Weights of a small GPT-style language model, trained from scratch on English Wikipedia: vocabulary 8192.
Each number is 500 + 50 x the weight over its row's rms, rounded and kept within 0 to 999. Layers, rows and columns count from 0. Numbers have three digits each. The size before them is the row's rms in percent of the matrix's.

# v: layer 6 attention value, 128x128, rms 0.0782, rows 94-127, columns 64-127
# o: layer 6 attention output (transposed), 128x128, rms 0.176, rows 94-127, columns 64-127
# up: layer 6 MLP up, 512x128, rms 0.149, rows 0-65, columns 64-127
# down: layer 6 MLP down (transposed), 512x128, rms 0.141, rows 0-65, columns 64-127
v94 124:541491431465545483474494439521521587403563441515449491518528548504534486587506588460517527430511523603509473575502523507548525525561510541490536494521509481530499409520411455421440453536501438
o94 123:474542534519526488545530601522402540489480495532483533473473422519338481448522406488561394501514443415420578434566498469366550568482582414457477515480453512470479564504554449472555456414504520
v95 111:508498561541523551511517520565479413473575410473485516425445409555438536481538449561529472477610549526563504461541508465413497503479612588551447495541500431531441538496507497585560478496535531
o95 111:527542437506548449404523484497557600537456520495574460435505537505522466547535457489494513468440495509441525440526563490549559487495422410519465519462466447506535520428571325424500530568528454
v96 117:521552501548543571547446534553482440505509404461488415454414405533448522521498456501575405562615533513555455455553487519530546505591512510442467440548500459514471597477486543580545502464534510
o96 116:497555490555542433364494480445482542546453464480532455420574536539528492452500432476432514491471499405504562462554540466499509471436471481506479504444484495536537458425524339421492496515553384
v97 073:524460518450497528530469548533522399470446536533550557457449473541407470490522519556533527536532492468518454477551491471550453507562517410627401484529519446496510554464523469611561610495526481
o97 076:529489566449437475505529446486563532499502606481541458553543538413559602555451566485503556499485506527425583545510473475449468452508425478514526488469487458501467466505458447464513521547497483
v98 120:475448518536452510498583522516501467560523556492454518497510446483460551387527457534474532460520530466504559472443463477352434492432553573524445535464482483527449464518536505556550493459528527
o98 125:580493435504527491470446425512600549502491544485518455495485558503560490600533546515481541457468474580535432517430536544646567515559427531546498536474503470492563562501515514487425550576434539
v99 086:502441502512484488430560411522513615480628432528426485556567533505523426530516541457504566381425503494514539510543506444441524513399579576443591583466494528495433504541446476436442423548513544
o99 088:530558427511579510563517579471467551522517479471435508488430406532421464461520403576529415474565470539470520420496495523505598525500524410505415573522518548471559552506578531513533505478479523
v100 123:491512569514462526513478474458493506541495505520561485489594532457471483463479473560499513590388442372512478435489459494495545486402472442509526594485442476431559642478518502522539561487481533
o100 115:521512505485488519480492458440519433548556479431441499550495516460611474498477572531469570538613558569536484525438471514577472440523472553504499451555560526577531417527462657613485494520521514
v101 094:505582483455501473476445413462465599423551508514563498571554570485560549573473515442497538489459445494476460533502529517561585539553463477509578531519489483479615454548473500393452466577474447
o101 097:435525535516546543528547570524412463520534426544450583499481449539385445420508440491545426584576514470476539504513477487451498547459621512431478445524493514519419471513483560555535430378525586
v102 133:481574505514503563547463511476431451509556451452608524516506506494518552473499465559429429565491429504554496532450512473602542471553466498587482501537487385484602501489562560507524569500496479
o102 132:518398581522459457468512426560470430467453476565614585483512565496498449452517538500528574519492600488431478508466519522504418509448477558521525440540470511532416424498500468515490427534551552
v103 097:477555459488484481534450568474492429539330596490587473550539520507525461461489480510492488561493447515469453567426514511583522453652428447542489464500537474521506477476527559518487566493478490
o103 098:448425604493438509519471505516507344459490518541559538501507575468562567534542564427498489533439538452589475551502474530438410453477497523550554458546491495448486486487450541552550461506551455
v104 071:487504527471494473543447560545561406484330635498536498479537480526454449539515527558542515553559484513468445516493509485503532499641520475597444470521519488540494500487450534536525573507477494
o104 075:495538585447480522518502498458537455506500542476535463519505545471543597566472514396480439527441479457571527543573475512424453447476482460488516438467469437448504501444451446523548504500531433
v105 071:448448481530456496431528409481486605490599453495447455549507532466503460529505537429496575429449514426521550471547454515433497507421542532410607558460463519464518599531504505443491397490509536
o105 074:537545412511561516488489582462477553535546438491413505479484449564489411420505447585489467472577491530508505484438506520570579530464528495522438576487535566511523488526543571526452516517441521
v106 084:463470496494448447428507487426473637517525480520466497498486520454555542509476508454442567459384469485483577515483491481424456494360498540469572557451451537460537454552561473438460456518507524
o106 083:511492428462524528583507518542458454478549482506441581553513470519453460476469549569510522510576508562523445500437499568576527601523513536479517501529523527527499515541468621537452524457422554
v107 086:480478500563494544571524574532464367570466517480541512525561446507449473346529435587497477580515482430478478469436476476514486457559488437548406487497500436531453574463539516589578558441510523
o107 090:577450524534457456425433409468563516483464550483585407467503586483625540546545555478461572443452534514512457500477508481532499439520421546591519511489513490522537471479522494490475502583536448
v108 086:518562514503552533449502444493494540498631431491420428494493487488573529544504483408531417498477569520555564466557510520482522496406471561375541490549487500485521508491469547460479416504523519
o108 088:468531429597577502438486523492421552564465409474489547449490477588454380406495417556489495469546471482515503450521525489520552517472555469461447554451488525480503515509552447457467484460514483
v109 153:476537522544499514537503562467501418569465455440485467455510448455550571411511407486436419526522527494490562503412464520434487449464469567453504447481490450512497461468527577494525551416523528
o109 181:536466463525468477469442453538476422495438478514559505489520594511546428483497577492439550489414543520595357505476557558592465539492432540539526466492483489521511520503516488463437530546509464
v110 121:501371455516462534482576501501530588560539371546448465476493522477440372510494545476498543429439572421518501459580463506417417519369530527422530550420493541497412600496486436574493504463506567
o110 121:521554453497527459555494504432493492536547559445378443560515457421546554492430524648461524489533492584488580473458495487558546482558450438546454563525541564524586519549512564487492626591437433
v111 084:527523461496516562542488489558497466491484513515593549552531511555439432494489569557521469534588441541540409532512518507575537534595490420567425437477556495527467501451462479596504559486473492
o111 085:453484625550482468479499500462537488469493543535499426501477499438537603530557471461518515554441526423451598496548476420419450399514515494513495497535482443483510477502524429478594487555575502
v112 083:477495484452460428467446444446477638496480466564471455527486531454591511526485485428491592486366462451453528498507488496484481499478481481476607563508453509443580498523503510389471449540491503
o112 087:481549476475514572577525531509418440516567483472432574547552455527437474450454528539492447538604500547532480525464473535521520593488540516465512464513553578518446509536454629575474483380442525
v113 075:513491545486503494431534409496503571471614411515433496500499515482537515521522471442480508439462560417519538424504517516421480500397528601432586552499467445490518492545473490473490425483528586
o113 079:510590407548544548530531537497457545585523462453448508503477497534395404459449448567522452480559465605481526472481484522545624552530511434466447551466518532506491543519532540499460521453475517
v114 084:503504588555518482435517440477551548490585468487385451493529489461561543573518502441540491447476570523527610481497497507424529498376533622423552508450471499492457508518456536462474391495514557
o114 086:532537366502572502497488522484451558539476437427478546458450470591438392432468445533494485450513433519553452453508563552546583545493500472466456533433478489485565522517557472470453530499492457
v115 082:451489521490452423446504464429484568518496582529476467494479523424564515558485470478475569465407503452439584471470507496442512470433507529447608592516453506467591502548544534402477429553491509
o115 084:513503424441528584544503510533471478533544445505492588498487506552478430476455512521523412473554495565560440554460487566569531560479523498489472493502525568501478523495458613596458486433436527
v116 081:506537504541541565566496578557567399510394488445566496455547462517431525448514474556510440522594500540502460561463458502520540472568516492509421460467529501534473511458456507638575572464501491
o116 084:509502566495467425433488484482526461508462537510552485450486551452567541554538484429502503505376508399521526476527553472458466424481461484549496450511468446503557483449537410437514486572557443
v117 076:538527475483533576556483622486500372507460469502539563461508510532480507419492478527507383582546510579537470549477517555538476486500464437548385425536543501551409463422502504583511625484484485
o117 080:468436593523436440471492428523529453459449563516553465542524538427580573549487574478493593536435535475480499479557488433453420447553461525482572475523475417502507512505484441478538514536570480
v118 076:510524446514541578567487590513518373519451522451574525492507491510457484475489502573507414594570494537516422565472492518617497477588434426512412427512543488548483525417494514595538609468514463
o118 077:499411597510430432425467458508536475477453530537567477494509565450586548509494561474508571476412528427469533483530488451418402418490481526567537512522484493490502445504504447445515475582568480
v119 082:497505482474451502548468574485538427566342550514599479493510480542472510468472487531514489537519502442461421539489440523517468491569439390568419465480528530482492505469554475627526631486477482
o119 087:447451579468449500494486458494560422501516576508485512539564574408597628562478635493478581566453518481554539552495482448485415457538483554509551447513501460506485460504442552527502532533502503
v120 070:505475503487469522550458613511542394512401458522551514463433487501440496544486488526526459567536525451483418518519459506560475494599503441572437456525489459508467555467508519586529624494524534
o120 075:517511572436459472491503449498501467512502573476537500543605567407539594504407577504500537505448503507487579504555458466409444457471413489513525458477495506513468474475449447499510535538532435
v121 094:473493549506474459471488534403532543526480528498453473487528526437588549494471445437474494515386476429454585481439472525450484463417447514444579543449443557439534517500506530440492468499521532
o121 091:520500424457495529551487494532450436506529450466438556560494494534508432460412563546479517488552502573607393527475497561569504550483490545488526488499546526533505497533453643548425513468471481
v122 080:474451473526531498464556485455520612513581372490485470550583541477589504492478570475452452424443552600498559612502503492407467493331483592457536486360521603503389451486474474474437481517495536
o122 080:514498464508529463557486580550444448448477500518434583534429422459457465450499526588511517543486478490543429400497535483537473548550501490499478504552480460531554553567570545480502571515484528
v123 103:518502476558511558551484513561499450524528414460532491441440427527411534456510518546551478516611481534573460521564458487476528510522572496492411454481529515515427576491497459596566516473513491
o123 105:518538488503529403393489488453539578472473520507495395457541482499546522511529464483451553504456521401453538431518574462531505482464458517528504502477491468559564466445557379431491537581513453
v124 089:496510534516526520528503584505455392558483618473537544464428494513429451515477516571560469606500484500539508416544534489580517476506490400578432488554501485499490589434530505502546548502477500
o124 095:532400513490427480442474415466596561463495500474565425522498513509653532510500546472466605437502555507455475543501468508496425397486468565529535546512532496490541407485450483510492469602536488
v125 085:492480535465476415455510434495517584452491596560414474534540526457569529548512455459499574465436523466417570463459524483496489493469508551482609565563467467484564426553482533367467391544489484
o125 091:485547453501527623591520524518480494556536458492489580491455464575406436504491460475512393496577433580556444562485472577510558566517571475437484496495523547446465564508477582555485453369464549
v126 093:545519495513555561532515535557506402453561500463525537480441471564427566464517491566511430531608520596582466475513522505532509495546521501595381451561525448532478516481509473580552559519515482
o126 095:514459538515469443384504466520571580486446529528594467459498547496534496538535474463535553470437489437398542483508535443458489454493471493525517518481446435500503469467524366430515479557552503
v127 074:477444466480501464558492570517548428510354559507531547456492507533429479463505532576479548474565461538450430511473468476502488487579530438584398489447543544508454482457522486580543583483488455
o127 077:537476560399427468527509471512587468436499611512528444544508510421560619593485547432498503514428487471504485560504513474482432482518436502526546430523485454521517492491460491481522529536476479
up0 095:548478541469454482527544464480544445471508490515538595458508605525515536543421478523392502502479527456369522527497430503518503554496535512439519531502478500490590517484582415434478437483565469
down0 099:514509494523626517606459581502534419600511554486516477499433489555517446604554486496471506442523523533533489516558435532512485521465442536548548441475473473559408508484442632593531409428412546
up1 098:555517582462497479463515459632453488419552528515558540553463603506397524509462504559555479544515460516591469564373528411541581489485476454553548472435494479538539552522518522504486542553472630
down1 101:470522499599462498467506530396481459539489517545490486571533552469532574555437542532479530482474583469441539498547438425506492457424468484355630506487469432559456502492496492426481479502542501
up2 098:481501470516504526519446572448564521495526518475505422559489559506536450551489462504506572496471568487516511465503482479590518492518400495554569510549415554428495471481611463462460505489554448
down2 099:516501528447401502565501448643528526531445557444567571473580550507447476536617540497549585433556486512564492616512452502513466538533528454474555505529468465524499478562537514534493434472430504
up3 090:605530484450572553500430555487571441484462463460458555543531446416425575516491540543490474555503532483512535477391518407499474565454491455469557516455442560400581487462447551553512481462543467
down3 095:548564539563475516514466606429497573386432452597526476454502504574481473412619465459453563505484569513478628493455524476523505514461542461485473515578423533485463470503427514588496431471504472
up4 100:532480465527558562584497464515493526500487424528549573479500577420529496473470528442524603475584526434551422467552536546499617429473522504500574514413401495504460568420494454525565548522577591
down4 100:464432510574510537403410477542522499560429455526515490477483535502571551554516534385465493499464494537568510565514517562493467502568562542548547454492548500633456583552480381505511439505502459
up5 081:417471518469483497489462509480468557436501597535466442457452547491480616498443504514515499533432451520483534515414594455453526481506516523509677591504459502463496527565612498463442508515462504
down5 085:470565503563414584475477502634509509521443365598518533501450472517499460423692531481541456448504541539505430450575474536519497533485463490459442572436563501466530503449518443580448463475501444
up6 103:504464498393459527527448430503546572564528499498575426538431530449458517473434532455419584459386480461593467423504519486468519511546547464529553435597526464528445498501548491510456483567539560
down6 104:559498503471535543594490559490537605465425478461487511466504426491475496515482504507477472429526536553519505551517505472529507567488490458476555452406489491424552409505398532493414396543457553
up7 099:448482441487478515443503539532557557515451465518469430463528502559458321448454543567555392502464612563449526546452503587431521480417530514564513554589550381434490481450444492523536522445550413
down7 098:522529487487457488434446487404420579528451559446482463428534637518454453523482531422547564491513440448438523532545503593407533484496497447540567439442511487537535521510518543422446487532390434
up8 091:524446490450522445558517483541504518507552457453583494565473484508419479513461529586426538397570570481445411438498504556464447467533528526523493478526419542551552545433487606596482395487521555
down8 094:542534435546616494524478458452501511451558562516487467485450497588504484540571445507445521451543524530487492470445562466528454557498471529527464525472490496558362490593497540523444500528540532
up9 119:496453448465482396473511426467352458530460561434465476480500526507461533411472460500503585530512509503526565455532515424522479412567541478522531523547604480562428463393600554478545553533577535
down9 115:400479453487496546449507451479427573533515467427544575506455484510515451515466521597539400456443529458447461506510476494487496518541467574508467441509603475498562549550454525476481443467520609
up10 090:429499474461537515529461608504567548462417482420424492527531587493511513536456570485497571495500507530528503482510582504635472535472501581406499519421481498547538459444573488445485466528549489
down10 091:454555537488465603478446533505513524436570520484538512457478449484512494362572421498453472440538478504551503542508472495501471521441557586474574414464521471634489497460613559501461463598463588
up11 089:487510520507509450460495451505467559590536376444483473477554615542497529434477512502519399484535544488555481545438477538562560476451489495549446415434429584473514450487528515436493497514521522
down11 095:486559539552477454555489532512481430539569447537498431584507506570564584431561392451514448487536502388574501546424491545587549416522527451528533565600434432517553471591538450548546524555479475
up12 095:408493515492583500465554418587514426518555530507471452509521577526525556520460517605546472534479474529477548552553446451510580533414535549569512538470580535453595583482484600403511448505547509
down12 098:503372411473570524508573453468523442530584461516542434475501521566489455557563467587618499501554509447596478549564570515529459511516454513526440476520504487461507466555555555408445509506538543
up13 108:486559511526413474502473525603517574504499500507577567512483530555499426395464484563446469517500577529522495487467530457546500501449584516485462585463476399464607466454515403500460544557550468
down13 102:424535516494570493507505561383562447528548517387492458486529531472544520496352444449517548439495493379551480462466501437489615389525465512543556508454503593481526579431469542458545460446469458
up14 103:534539513443441445483494530582487489463473478458476553485503541666493462468441502494520486527599558442438448475443600474562538503492513505475566531498470520540437439522558524447508427487478595
down14 102:539576477573373551489448594586450488444513461516487441494511515450504558423495516597474480505531486447533516541474567503484413488531546534463511404410474460552567581549542478459521530497425414
up15 107:358483517410545575546486510502469556424478494490483431488471522515454480419449546523580454433572513493494392500518453517499539475517574443513570491558508512440531512467519570496554465534530468
down15 108:533581469472530580531502495520581492611532517586576498542518470529508540528540525538448602506421451533535493449602533545447534451506507427439531437544429453435560529466573466522453438517514528
up16 113:496574548467577496488467551472542541487563553496536589574590569499471521464460500426605524556439439548500399496414415440487567392538443531519517485524499460492543532549521503479566534444553518
down16 107:482482499551552443418629526413430545406494504598507514533554477567554566508501442435515556591482507434511411500467441453495525393515435547534520469470522544465501619470513540491529475496519525
up17 096:516545494472474444536594439564478459526533562397495552452471566531430576406448519474473511545500506536504455563469436407524543483518473417499452537512480571492367502503565533470470499518521472
down17 095:546606489545425477573533457574511517507450439487491620461498460547455572472543512481473503478623414527530438423489440489556497387464569465507509558453517554460433473500456498519457417512452515
up18 095:381471512494519533548594575505466498495490427464575560545545480490500587529488536526455405467623535583500484509491463490492521488550537479458527553523541543483427474387589565455515510439514542
down18 097:490487537557474507460486481505417458462502495484399551466546597563446524544528435517543448505504484515480487515507447571490491530548511560489432534539504411421413454411547495506567469433480475
up19 093:494465603481537502438418388518516430405525512421525459528493473424537506440450405597572525483480514469510527476478520492556542495488490435559575464468493457462423452506482510458465505413494547
down19 097:545473501572559579496560515608501480384503487510555487499509500549561496475704548575554536511532519519463426486527530546492468547503464428518492472502567483624515428443447490526497523423537566
up20 092:569449425450525534568438514570479523453526505470517470478518460471450505529416428539537458559527520553438525551500514474547479535522433449463537461533488544505523575484533458514460570456532540
down20 092:556458482523424396422524494487570531562484538476563554541480457459524356428462454545523461452610499506590457467568550534486450506382497490544531463437559493518562478402523464501457465497426486
up21 104:490530446506524506512508615458448429414439466473509540450396507470480463514452517545476513529499514489482618463452544453465555510553473589574591479474406568422576451462537544431505502502568512
down21 106:458427506447521536508494473506547572469419449433532476483539461513518459543469437509488402538473426569567613522562407509438377467444370403540478374470446511562483537544472548487402436422462488
up22 109:397475453459466485518456491372478616508491428516510551499559454437534410378504526492498512428570444478466421481493428438483441527469453487570530511590571474445459500554562456554524487467502468
down22 105:525502377500551485434455575535538532470542556516483534480514629501444554491450501393515489511427472376536530563502490479466553520498399482561617449458475494563562541550513449583492540409561540
up23 105:577514539411537521572482604517443397477506475519450539458500469535478433476457477468507449556519447520525441549563523539603535498546511526542494541454638547504600588512465572495451506483548543
down23 103:446586469486523535513558470543586580578498563468544509485582523471622450516446437551536497461404545490462520390538523441450500497476493456631526468488504571445412519466541455507531483579447554
up24 118:530426491400526485531477496536506452468669428517509488508447511566528428436476541535600440480578566485469524462430425559553635478536541482474521538341614431478536487532520466480514521516497385
down24 110:529492458499571518542523525465621510449514445463479502551578460480458524514466469420487525450532461483621503480549561504503398509523459495415499536568459432466503411557498574508573522406512428
up25 100:474527489436585436513450491519453542531588527479529473451433481500460500466459417393551491443493476536497462447477491560556493427464553418564454618550565519502560492451495565534439541573482543
down25 103:556500479507541522496477460508544525475533484550504429518580516443575487411568445434473536503474482547489512547527535593468402502466499413529489578456473466580598520486475623606382548571538570
up26 096:488527559528530513506495474551555493415536461348469446538493522478503529459480553473442554541537552469601529527521519381475533486426526524544588440527461445550532485503471497413513445541542534
down26 099:445486483631469495521524456486444509477500473530508508519585547400571486423438575485409508560521485548519516506452582536483516543503509432458546448490313481508425455542472493400528487492508477
up27 106:465553537472527595565443503469452479613508561406486543450428499431524533477489606461461585492535520518602509482539467408462557316448478579503495483491432487502467396504547463487523507458533456
down27 102:474491474505517567526483569567444509470434495414448543471476425378561581460598373591562445450505563458502482437596413587599509458466480492524478440451449550521538552464455530538402483484523501
up28 110:404478524444476571441548491519505510512434572444431442525517500495475566457419508562456533457538387485568548513460446446471515445512504504439500484449478428463568467462473540526464502436532422
down28 105:496560502461541575508568535457412526531491491512549530542509496452488502419452482572528511528549422660407499490579428506438420449439507475498535507503490540557484478473461506443482482459466436
up29 102:553517439483454539628604468538513446476598509504458553574488509479455486517474488537511443545548489420582453419570490505513575518533514387506514444413512438513444582510487495519526488511541549
down29 104:526447433521524598472430460509456489503430506518490430537534523472481478510447530525568579636495555435454459447521525512491499498480543448509557394493547535604416556502443513547526495417568430
up30 113:478552444456497569565477589564506505553483521464437497452510451574408485563441505463520545517517444492445467517559454436492458502483481396455476509585550564579544465389451471546546451436532473
down30 112:461440438489510419484525452508543512509553495513419589517416517480429524563400470470519573452521579454468517466621520514495481550515503401468516543503493603515524484418465451478546457564474549
up31 105:508586503502585487526406460546511493512497613492499448541493586541449507429464444494496453492495502412581507497472584468472469522522583406603478488468520476482519430526589472516512420442545556
down31 101:545512536552513468589580522485515551488469425538418489451501409473455482532575442542406460434527525565428432457486553543516518409492608529438463488483504495505575502452472525437498539598417416
up32 084:625505484473486468576513493590597591499520473436536477504471510541506514455506475444523508465502451587543632506508633496468448463430520476527513477552471506476465537498533442439575516488567410
down32 095:491520413540475495443514483542561516526542479558375442523516528534593447506581497479593488434629462488562557450553557544467486474423470452569504477581544469473402496459464501476522472522505438
up33 120:474430400425511561430532496462497576513494520472382512499446586474604445439480497464512466500527489517566427496504458561550623512517566433509501470506557430524488499494563459538539448470506499
down33 119:534445527488522496560540510491488507482532564457446624470504587420558469506477533423447404537545494452567493559549531514527558565477490426496451380565497517517507502557479471525411496557514506
up34 103:506484460491533553511397493553549534575553484534519486495432544416447455489435486633535495597523553498572498490588506492533517560512526505430523468482507460452551521490621524485482507439575547
down34 102:567501422591509528509503569474571546480521504421615495469471521562504508469503439539500554441442564487475623439505554573471528531580467468512504513487494534367457471471466541577544504397507521
up35 107:519550567465572487647382521567500516518429512440496501513464474533569404483491483431427500535548454553521511587470495439476486493488573530512498559458525396524570490443535539479575582465549504
down35 105:447445536498520429465474506458477543513566544516473506552553463393539546520502426494485475537404445494451497531472546459434466538420377529414503521489500498487471469593428519595469417533468570
up36 107:508593486438433515489448491477496473521516452514537535575463485383413470408480434489456446511617490445465480497417453585460568383509567544585489530479580559487464501459526416473543485413561436
down36 104:559514495477533504614495539496509503501546476626545509452410567570572564465453517499521448485475521513535625547555507474391471455555576573553518571517479395569532432505504543542461523573547468
up37 103:454442542538524470545559490499481556437484430516525487493487475486536485430497423469458524537491499471512397446486513527609543470456405492484570521465586479538539498390546463468529393438560582
down37 101:470459568552507493487433547487508591492490547515571486531495509442444618522589489370473589455522531535564517586546525529525581510509531499408527441512475590561566498490502556583523551495384496
up38 099:403540475448485444540493455588430502506483490463454515467433454610473522547431503517549496510544495479447480459546442445516509464531520400501464561527514438523477479424547451358566437539557559
down38 101:554489484494529554510504535520390531526436576500565541473482568587442416520473513579521508391405484523555372503564578508560498522498482526403511491475409530531548519474535473553495504499529560
up39 086:543434551384501493511530519626595532540432507482585460443522508510449527418470521546506517502532454582449569442423511458518401521593487475560496439453531540518528518592510442498489517553517516
down39 090:518527420554479554571523476617511576534536446521453559490500456519509355371505395549495510499457551508595564470537514550567537449533506455487497512477552505401468507502398541633530522417490475
up40 096:462502568492515498526487417480526558459434437427475482474456507539437468417427550474546460467543506519425522460573524540514461488511555551519555537448532555510555448435477525497507458422504522
down40 100:531508478564496538492453414452434536525539422486484440455460479434449497530508548501525571535440555531511545482562407523519491580505633447424459422643498542512467465509498454518461527508497506
up41 099:443502554469430529596642448587505569474455488499526472589477518449474450586480498513512461467454499565564459404526515383594497505520567466536472525587477494399531543490526470492513479466539586
down41 100:498468391448497570488534519436528427499420516478445537490495524527509404392558514551421505492554536496474469478498493572521502565496503477489474456385567451480534384475510508509442505483468466
up42 099:509533475446508535498484450532527447599490504457513495502602540475389561451488544538452540478528522421552580501597520458448475517476483438435437463557446512497408487534479382444494456505513540
down42 095:516479549425489473484531460468457507556487490483381520523506491500587518431545551458514485514535541477485406596509593582452507489554500488499552423498531423494410422619513477470405435499544522
up43 100:489441464446472456581571534526533482516413473500460495465461478478523381474501456583530550436542458439444481479506514441534463494559387401524565453500418433495536475522444520481503373444518537
down43 100:484384501549535430481531477531494498464534424566463493450448428482505482476558357409602510467480395475488485513513449554501553532442519573469545525405476433531512433568491596450499498515458478
up44 106:531461565460479393539607514552425534480390474475492484559436407506539426479474478543477497497492443459539475511582572477525506489458559474533486533540556476486571441500552578429471474598512498
down44 109:511470489498463493460410461398528537412550532490411464490460537406444527553515380469515433463551542539481428481445541608527469537488517480530503440446505486501534477523356500540518473564471523
up45 105:485477576438526389510520540521456582509402527481527515587484510491508619496467510521567515355562575472478431491446465544420464478431516426547486555507526540524599585493496529479505446480517673
down45 104:453485457491478544604541480527467524551478623491480593431476454531468538511454425530567544511474508527558509498575642455538532505492494415417511543445425427478502563556534508532482479565450557
up46 100:400394430424444562489541564503515556463518561428502456471555463498506534474448531487378599533484476543532543568546476494447475422477490423532587439497512492535469517461457541542502520373596534
down46 099:577586468492443500508506461536574454536548483467501516497604462532473591465476520538523511376484419517485434491433407560489528545521530588481520459487524492525489484538450509551516508557556542
up47 115:443422472502414575487428549522509463505523603401437486510505459513546436475447533423483479510479511471445499471499508544476558484581499500487558541472587503467593550538527453512586507432634472
down47 111:402440547462552497458463535569492526481513442417422513514541357412404474452475484473530500509563538481490459533524501555492577490476361474466600547603546590479479583565485505430442496586520526
up48 103:528493519410458499566504579474600555503526458501574530486524561504488570550470438524517442427551472502418460429428489403481499437512504436478574499526489466438457448443475477539421443464488468
down48 102:543532466461465466559460576507482499465453542457493481499480488571449492391441514546527487549519458519506467526526427416517503551506561534450434476472432584462515572471517533515452457593422458
up49 100:517519548489502452510521485561540483522491445473445499467476469407498471484470507539492564502539522447534442495533507486536486556418525424404557551479553535508626517477441564495558426546517462
down49 102:498481435474543499461488476490516480423469487497413525508459554540470359535559432497549545447457504501528494574381521508491585462586421449491487445438558477466448425520433541541450485517478408
up50 092:499479514435490452544549515522454471598516499425518517498493449495521504496441453545519424499536476516401463473407629556575463502547448594610491493473462543439570580583459445441412563481511514
down50 095:416479520501502478558585532482479525535438502505556458441485494533503386429427500474463507447495446439471482464457564483442482479373350472485477471538622539428495499518404484567433430479431468
up51 094:515495518510541502545499467526492488482461521454473524510442545585570435510433513458489481578460467548448435455402539544407554474461512481543480511462397504503595511482562539400515569476553453
down51 101:433481489431587501510410490408513547448502470542545562445492476463576494464447523507411367480559485513546518521505440596507387527457495461516460494438407499469381529522433496409379610473527525
up52 103:497539448504578548603473509488547461441493433517568524552549530570540461445491445525582556398487442413492433438445421480555513424479496478569509466477451428446494477540552462550543490549513461
down52 102:539527514494471499562516571601498513473407495504590522506499553506442442549585503439447535446453453521469435535455406604411492503511511513507520474474488472525524443530402535549548490478526440
up53 087:531553563407522520541532463532486476416500481445512610515544567416462501397519579532464458574459474394480470506412569456409526437508499534499503478413530456494510412437546527483459441556533508
down53 088:533518401458485533437481482469416499609451527468414579598568457465452575539468500531522539426453515490390497415513551496439521522475462340450448521494544468482523515475456554513461468619428466
up54 105:475461522490498507545505469510496548460528495502516571521588531458480537476485458654517584461552444487462548411512515521455509515542462460425510550568434488453487349505526482503528527443559491
down54 106:484563469444484407533485546611511519503496481614411450471470551466527422431499541417488593503363459473536433520398500429559550504496505596546491526545566557532611574514491501475483469464488559
up55 097:529465465430546585514436460468574458531470506504548587500559450518480440477472543605485547494542546546471420558518496555508557558517469514525479514469561477477520543557533492503446470508519518
down55 100:460527453505578592496525617519520566506485449588507580487482546504475540586406532476497531559495593425555543472556494528498521541541484607462537652555559534448459505450538490578489469492499485
up56 098:527494426461461511548495453492532532519554514493441571520515458462453513501445539491493450559506429549449489546450481490530491429483512473362441471504447556577510520519392557532570528420510554
down56 100:555455432559536453483536448434472617392484495524397487500468397510443371423520487425588551581541451465500468598528540420444524484508459579437400583417541446570480428460515402472513503528501538
up57 090:429546556408563502528477521558391441463455532469496518584424541524441536493428570601522473466548549568475498557489500525551572407526544418585584537572429408456510496461565451451456416485520474
down57 093:459529546454537478491579451490453498451474520512516442447593513438497513535543364493455551434465513427589491597449516480616506532511544555546527554556455415590498526517521475459452418617397525
up58 096:442446565495505489484496496480538444588481475450508506530619515430508446545468561574463467554460498496554544450469514523439562479521456498570489528494504389517606566527466469495559506540539550
down58 093:510580488494480547494501439559430609511606454434471477513518578502566414536564455553446484521518557496489555552459496557508551578474521535483479526525557460515524464371565462591539471508466497
up59 083:506456532469429545465574499513451555540463503493523545512515493459529522496507484525499582546471485564452503501501479541487679610393460436525495458537510505461522484542449531529466579537538559
down59 092:538504510471520513456519530590493514497491465687465531522480565513583512512630432477478559407554484501429514491480522536492603556382456423513546501550486563471513456570447421513484628511532515
up60 097:471495437553536530499446458655544449484501451522532475458521509518583523548510396553534527483488449504504496454524439456479495451426518496573554489533521457423538430438496438516521506379522475
down60 095:556571508469459451536568545531532547385476449490547631579432510462418492468621541499472535525472483489493465610491453456612469522474490520494480473502517535603503461609425518523503552577490410
up61 106:427557440487493550519473488480567567482497399477525392477490563588555358561428482507489475557552499463545467473454572506531502418541462527450519495460558442436494522503507487507547505566555548
down61 108:449523463508478473372395592498459494424580494557474399530458516512522447428420500513648497614560556500574485536481651508506483434513471571463540523560546529503501419517466592533527448523517452
up62 088:458478529517507460524492513507454547437564488412502546494453533460456426475469541495577509460506518571468553475524576502459552414467474515455529484429521486577625471432444464418528478426533456
down62 093:490567538586518549465518436506406474487501437437498533552517410464540541535590570563424532503457428436518509569471453519445495481511542490366428533643492498478432542513542470431448504391516451
up63 097:477449553506515509525529489525504450446558514518489496602464600510426401505471525457512537455547412472509448489458457424429525439540631586494452546541419503472447469460627554536432527489562473
down63 097:490505429482476433500511525470554480527397453582459477512414477463479480426497526458479417511491507472455441440529544511496568592402490462457586426445511458565344497529444507427478536489534508
up64 107:483564561476579482536441497615472560485543557450527503439438506500481530425443524518614467483474545449616485452552466382490573523451453511464573436492515479455650540449459550511622428500479528
down64 105:397476438483539495536513615468506624420448513529401531525436415454496542532522487506552469475503404499488401495523491399497499534534526445475424535548475542411381660558546524500472540422520504
up65 121:549489496434659555530497482585515517488459510502520489528537614500449483518402439471515457569453495444540551423439525540538552463469503473526497489561542490480535456484440533537593437541565532
down65 115:488457476457473539425519391493556657521465471566524536506484583469472519544509529475480424593475514527451580462454560569538519490528508531480431471499492494360473441496454527552463518535501479